Weights of a small GPT-style language model, trained from scratch on English Wikipedia.
Size: 8 layers, width 192, 2 heads of 96, MLP 384 GeGLU, 3.35M parameters.
Training: a variant of SOAP for these matrices, 3721 steps.
Each number is 200 + 30 x the weight over its row's rms, rounded and kept within 0 to 999. Layers, rows and columns count from 0. The size before them is the row's rms in percent of the matrix's.

# layer 5 MLP down (transposed), 384x192, rms 0.148, rows 288-299, columns 0-95
097,200,202,182,182,167,264,205,190,215,175,250,285,178,232,164,233,182,273,184,178,192,217,195,176,223,203,208,151,212,180,213,174,176,247,243,225,247,213,218,192,175,223,150,278,216,211,175,255,217,188,231,231,197,202,227,213,191,209,266,197,245,221,216,202,208,199,245,246,211,192,232,240,242,214,182,147,223,176,205,193,196,232,197,198,177,194,235,193,156,173,195,129,226,217,227,210
115,219,186,203,147,223,175,202,208,247,217,221,225,163,225,182,233,219,202,204,234,222,215,161,234,193,233,217,251,186,176,236,183,192,169,203,244,229,193,243,169,148,199,191,131,159,185,210,195,261,193,171,207,223,141,240,218,164,247,194,232,221,237,194,218,186,214,221,217,209,173,234,186,220,198,196,218,184,217,195,192,213,174,218,217,153,155,178,174,152,220,208,170,197,200,200,181
103,154,174,216,209,198,181,204,207,176,185,205,178,215,200,213,194,162,236,190,203,148,212,220,262,195,267,198,217,193,177,237,227,166,186,166,212,210,195,146,188,152,196,250,190,201,183,198,176,172,199,228,189,269,170,225,234,216,153,278,178,183,152,217,187,175,223,242,172,217,195,160,174,204,205,232,171,199,182,210,191,203,198,148,247,197,139,162,233,222,210,212,218,159,204,236,223
111,232,224,215,158,288,199,233,225,168,125,227,169,160,129,199,218,156,217,198,208,177,176,211,222,220,246,166,242,239,193,212,220,149,249,198,215,180,169,222,229,201,200,177,214,157,179,250,174,194,195,246,218,156,273,218,189,202,208,262,224,206,174,214,212,190,187,233,154,203,194,213,196,220,240,247,210,191,192,228,160,153,221,188,159,184,165,198,226,121,243,149,212,209,156,173,225
104,221,185,186,197,230,264,219,160,248,191,234,156,181,254,213,149,211,261,191,165,224,211,232,208,169,201,219,196,249,118,191,146,239,218,211,157,226,164,194,193,204,181,208,238,165,237,226,195,250,226,162,187,188,213,196,202,205,241,210,202,198,236,186,237,198,188,230,223,268,184,201,225,262,165,212,199,132,204,172,210,246,238,184,214,179,223,220,191,184,210,193,211,212,240,191,193
087,195,165,195,135,204,238,230,213,197,200,189,201,224,151,203,244,233,160,244,188,290,201,200,191,168,209,224,151,184,195,197,210,198,187,199,206,152,152,181,218,243,235,243,201,228,177,197,168,233,209,150,261,197,159,230,217,220,205,175,197,207,210,189,196,195,235,249,202,239,197,193,174,201,193,203,215,202,215,186,170,206,144,233,223,184,227,227,197,214,172,186,181,216,160,201,209
097,250,213,199,196,256,196,246,207,178,158,183,145,266,201,203,179,243,200,180,184,209,169,211,185,227,162,212,222,233,215,240,221,215,201,180,244,212,287,237,233,198,167,228,205,176,199,261,233,226,200,262,170,230,192,226,252,278,219,228,244,243,200,257,131,198,156,251,196,242,182,183,184,135,217,224,231,189,193,174,215,231,200,185,194,177,174,190,197,217,152,157,157,200,207,204,179
098,218,197,187,181,212,163,220,229,209,205,263,233,204,209,195,185,198,262,189,196,186,179,135,202,190,208,184,236,193,176,205,169,183,207,216,183,234,211,162,183,226,171,188,229,247,216,161,115,184,196,179,202,171,244,154,161,147,216,213,183,241,129,251,199,178,146,235,192,244,256,235,222,172,153,169,163,133,174,198,249,214,178,219,172,195,196,246,191,169,212,157,157,228,201,191,168
102,171,209,214,182,212,217,239,194,203,267,182,164,136,209,202,215,197,136,266,203,209,191,160,186,218,216,183,198,214,204,207,188,184,229,181,163,181,196,254,264,159,195,265,191,258,194,200,132,211,190,199,209,147,235,263,163,251,182,185,219,183,164,183,216,147,196,239,188,195,201,172,213,208,160,171,177,141,218,201,197,184,214,175,258,278,224,157,202,214,175,155,248,187,229,164,199
104,193,244,155,156,133,203,239,238,228,196,185,226,208,208,203,178,135,186,201,197,216,195,221,225,183,184,173,192,212,212,217,229,187,160,221,238,193,233,212,172,187,191,189,155,212,261,275,214,179,192,187,182,163,195,221,224,145,217,225,161,201,223,195,175,214,209,175,204,207,200,177,189,219,241,169,220,205,217,179,197,163,230,249,206,185,256,215,183,243,231,200,208,175,215,258,159
114,204,189,198,211,273,226,216,190,194,185,171,202,194,183,157,190,231,194,170,221,216,169,191,238,202,250,168,171,211,191,219,149,199,210,199,210,246,230,213,198,248,185,146,215,154,167,176,170,210,206,265,235,276,169,236,202,197,289,232,223,217,207,254,199,147,206,228,176,203,231,201,191,199,206,197,198,226,159,222,226,218,228,212,183,155,153,228,175,173,243,222,199,121,261,184,194
100,190,169,195,182,180,213,158,259,173,183,195,209,235,208,201,152,209,180,163,219,223,175,235,210,211,197,174,183,236,194,211,187,144,176,194,212,227,190,154,224,222,217,179,196,144,235,159,153,144,197,218,192,210,187,256,201,160,214,179,184,230,240,266,204,216,194,219,168,216,167,198,205,221,141,186,219,222,267,182,217,190,222,175,201,174,178,204,194,256,221,251,232,176,187,163,197
# layer 5 MLP gate, 384x192, rms 0.161, rows 289-299, columns 0-95
102,209,168,247,157,228,156,186,184,222,208,142,222,220,137,228,158,190,212,211,210,220,203,233,177,221,215,210,240,200,214,151,230,232,184,245,178,188,278,150,193,149,159,160,228,222,196,200,256,281,183,184,199,232,216,187,245,215,208,217,186,166,187,188,145,200,163,215,146,217,221,246,182,186,165,200,185,177,226,214,211,232,207,215,184,158,188,183,192,193,191,148,171,156,220,168,162
104,232,198,257,194,165,165,260,217,208,217,157,199,218,216,279,226,167,238,207,207,231,174,203,231,221,187,158,177,225,225,186,202,216,221,239,164,226,200,248,214,207,201,196,236,251,233,153,208,155,199,228,182,200,217,203,161,191,237,162,212,209,208,213,233,153,195,175,150,154,154,228,197,187,259,257,201,160,208,217,182,212,175,222,201,215,220,161,173,219,188,243,229,176,183,241,193
106,178,197,246,186,151,199,188,213,164,189,208,246,234,246,152,220,199,185,178,208,165,218,145,230,248,206,216,130,213,224,230,200,242,182,216,201,226,182,198,229,250,224,187,213,212,218,228,281,204,227,228,202,179,201,138,208,226,222,182,196,214,268,150,234,199,264,190,166,207,200,188,199,216,202,162,211,145,182,199,194,205,165,191,192,218,165,177,193,210,249,234,227,234,241,233,196
094,269,226,205,212,242,160,189,228,180,139,223,216,132,200,206,164,193,215,212,161,192,284,178,194,182,206,158,161,188,234,217,165,203,231,190,186,136,189,237,128,192,265,192,235,160,172,215,220,173,239,171,162,206,189,168,224,197,170,212,220,189,213,226,196,254,242,213,165,203,204,200,204,195,186,159,180,172,213,273,223,203,200,196,187,224,233,187,191,242,151,267,190,207,264,195,198
098,209,218,161,259,172,183,187,243,201,256,177,200,257,183,215,207,184,156,173,226,220,245,194,190,261,181,201,225,193,187,258,194,184,216,163,230,184,203,197,224,135,218,184,197,177,211,205,187,171,204,170,157,183,243,228,221,188,223,201,197,202,277,218,198,191,196,205,184,212,100,185,151,203,183,157,211,182,201,190,201,205,234,226,205,269,211,210,187,190,219,182,184,210,224,239,151
100,212,159,185,204,171,179,170,228,150,173,188,228,213,207,221,183,159,197,225,215,200,250,199,234,158,178,192,181,186,224,235,196,194,228,167,177,211,173,231,177,167,194,148,200,285,196,226,230,222,187,201,222,201,225,206,178,225,221,178,218,166,212,174,258,243,170,167,180,157,185,189,247,182,211,208,183,181,246,173,153,144,167,171,182,133,242,240,218,193,226,182,229,208,228,192,190
112,159,146,164,156,249,196,228,244,227,191,181,235,215,229,166,202,192,183,274,178,220,187,193,189,250,242,182,204,162,211,201,200,179,260,202,194,276,211,173,192,214,179,154,217,237,167,154,217,214,191,196,204,171,149,166,215,222,239,247,187,258,173,181,222,196,179,229,180,219,189,267,194,187,164,189,149,165,158,231,192,223,199,207,170,233,243,211,198,257,170,177,175,221,200,169,147
107,225,178,198,209,213,163,181,181,213,184,191,188,255,184,225,181,217,162,289,159,209,188,128,234,192,232,174,189,181,251,196,190,244,167,162,167,220,205,217,207,204,161,189,235,204,181,205,266,180,250,217,232,150,135,249,204,213,247,146,218,152,207,178,184,232,202,200,170,198,207,155,216,194,254,191,194,132,222,189,250,211,144,137,184,230,177,207,237,160,179,196,198,184,162,186,275
095,214,194,241,223,200,172,167,196,206,242,180,180,187,220,207,243,171,210,169,210,154,180,239,202,244,237,200,216,194,252,179,239,211,230,195,207,203,230,185,187,177,168,214,195,194,192,221,238,225,223,156,227,232,187,230,210,222,205,208,256,232,136,195,209,213,215,220,258,151,187,163,163,173,230,220,235,199,227,219,202,176,193,198,243,172,231,206,228,220,285,206,194,138,159,231,173
100,199,237,219,144,201,192,220,177,170,180,213,207,224,225,157,204,182,206,196,160,227,220,162,189,171,162,215,209,189,198,205,206,202,204,237,234,221,188,153,227,197,258,165,194,202,189,171,211,140,305,165,191,210,223,185,187,184,206,232,201,180,222,159,226,185,224,218,174,202,216,172,184,194,124,219,194,225,195,182,213,161,139,160,184,213,190,197,195,233,192,224,135,213,218,206,193
101,175,179,207,261,186,243,199,197,208,236,170,211,210,194,217,199,171,181,207,216,209,207,175,179,226,169,222,178,168,221,249,159,186,203,188,189,220,212,98,137,226,214,185,218,178,207,240,208,243,220,257,202,181,181,198,208,201,223,224,286,203,268,225,167,264,214,191,155,238,233,235,193,211,201,204,235,219,234,208,173,217,199,209,219,163,229,245,192,218,212,237,238,211,230,227,178
# layer 5 MLP up, 384x192, rms 0.162, rows 289-299, columns 0-95
110,231,204,192,198,166,245,280,228,192,227,196,290,205,194,228,246,208,221,267,168,186,208,192,208,161,209,224,204,197,254,146,216,194,195,246,180,178,191,225,209,182,203,213,217,190,262,207,178,213,218,217,206,195,168,230,203,169,170,203,143,176,202,174,228,191,246,187,154,191,196,200,179,202,208,240,227,203,202,187,224,204,212,134,211,141,206,255,244,217,234,193,212,170,178,177,206
099,199,229,240,188,209,225,175,131,194,194,192,193,197,178,161,235,221,232,228,179,182,164,213,204,203,228,260,193,183,192,150,212,208,231,194,202,200,127,235,180,190,184,238,224,179,185,223,269,129,148,193,143,176,207,227,222,189,214,209,194,214,195,252,196,197,209,105,159,240,197,200,226,162,255,249,222,198,203,230,227,172,169,195,183,219,219,187,171,172,209,270,214,233,217,268,216
106,212,198,161,196,181,201,187,215,135,235,185,191,135,175,236,191,170,255,265,153,214,154,184,141,135,185,178,150,184,201,223,184,235,194,265,215,232,195,207,193,226,221,130,191,151,176,149,179,203,246,180,171,209,236,221,138,213,217,166,237,229,185,209,210,220,199,206,198,216,184,172,235,209,117,188,105,166,196,229,224,173,194,223,208,217,260,289,231,209,180,117,154,193,221,193,212
100,261,224,167,203,144,213,260,173,223,224,194,192,224,203,166,220,245,223,169,218,208,181,164,190,182,195,154,204,216,216,186,222,168,186,183,205,196,227,192,231,201,181,161,187,242,218,120,111,250,211,260,231,171,210,214,217,189,210,230,200,206,210,200,247,202,206,184,171,170,204,236,229,204,202,212,202,179,258,187,217,189,160,193,201,229,164,257,223,253,202,197,192,229,204,186,174
098,234,233,255,204,144,191,207,160,194,205,207,181,171,224,209,232,203,214,170,197,214,215,150,189,223,172,155,178,232,214,163,181,251,201,269,142,151,195,226,217,212,214,182,188,181,164,190,202,167,186,179,218,189,268,204,200,178,205,161,173,187,120,145,200,206,247,176,163,188,172,189,196,192,184,230,216,200,115,211,166,182,213,191,138,192,215,234,242,149,247,241,222,240,162,196,221
093,190,184,191,141,173,177,163,220,195,215,145,184,193,230,149,124,192,256,189,174,179,198,209,182,217,244,162,202,238,185,220,209,223,222,257,228,174,268,144,224,195,240,178,187,183,201,182,230,192,184,208,225,212,183,180,201,186,219,142,207,226,193,128,189,194,219,229,198,198,159,216,172,165,226,226,220,236,214,285,168,200,178,218,163,173,180,151,221,238,164,210,179,228,152,168,212
107,181,205,176,200,271,210,230,205,278,166,249,177,175,154,193,162,192,190,225,200,211,155,159,221,230,185,221,207,238,223,182,187,165,239,174,224,162,241,152,187,241,238,166,239,206,207,186,185,180,256,175,141,211,158,193,233,278,243,240,168,224,164,215,219,238,180,210,167,189,184,180,217,184,177,152,224,149,190,164,208,186,226,220,199,207,175,187,186,183,182,223,188,205,149,261,174
102,194,257,250,203,227,220,250,175,191,233,189,270,220,166,204,174,164,210,186,184,185,219,202,148,235,181,201,190,223,189,173,206,162,170,247,201,136,229,234,238,210,221,193,238,204,237,231,189,171,171,246,249,302,226,199,225,227,191,129,204,204,189,160,170,193,202,224,207,208,190,178,161,200,188,168,160,183,181,188,187,210,250,209,203,175,250,221,176,199,199,201,210,200,179,201,258
101,193,192,215,211,208,166,203,231,229,193,213,151,168,220,190,152,161,229,219,254,224,119,244,187,151,246,170,191,231,197,204,166,133,185,216,189,217,193,227,256,214,226,179,222,154,197,193,162,213,167,157,185,190,179,182,162,178,232,210,218,187,193,130,196,187,165,210,202,218,156,187,210,164,181,216,183,193,195,164,209,183,184,189,235,174,197,184,190,283,177,225,206,190,210,226,140
110,172,223,213,179,195,164,212,187,170,217,224,181,259,283,215,167,213,167,177,163,175,240,192,225,218,215,232,207,214,187,180,239,215,246,152,178,224,279,209,196,226,184,168,160,158,217,180,164,218,216,195,161,201,212,226,180,149,204,249,249,268,210,202,246,159,196,178,188,221,193,168,175,188,186,174,157,175,235,267,213,224,201,216,217,209,234,184,196,188,165,192,202,135,160,203,168
098,150,166,200,210,266,235,216,210,222,194,200,169,207,167,197,244,199,209,187,211,201,188,243,228,172,184,163,233,193,152,227,180,199,233,235,198,189,211,193,237,177,211,172,187,181,134,167,245,215,202,217,210,230,183,171,227,251,240,227,185,225,233,186,196,196,214,191,180,171,179,185,211,248,177,181,190,153,178,148,174,175,246,189,179,196,156,184,150,165,183,228,181,192,180,196,229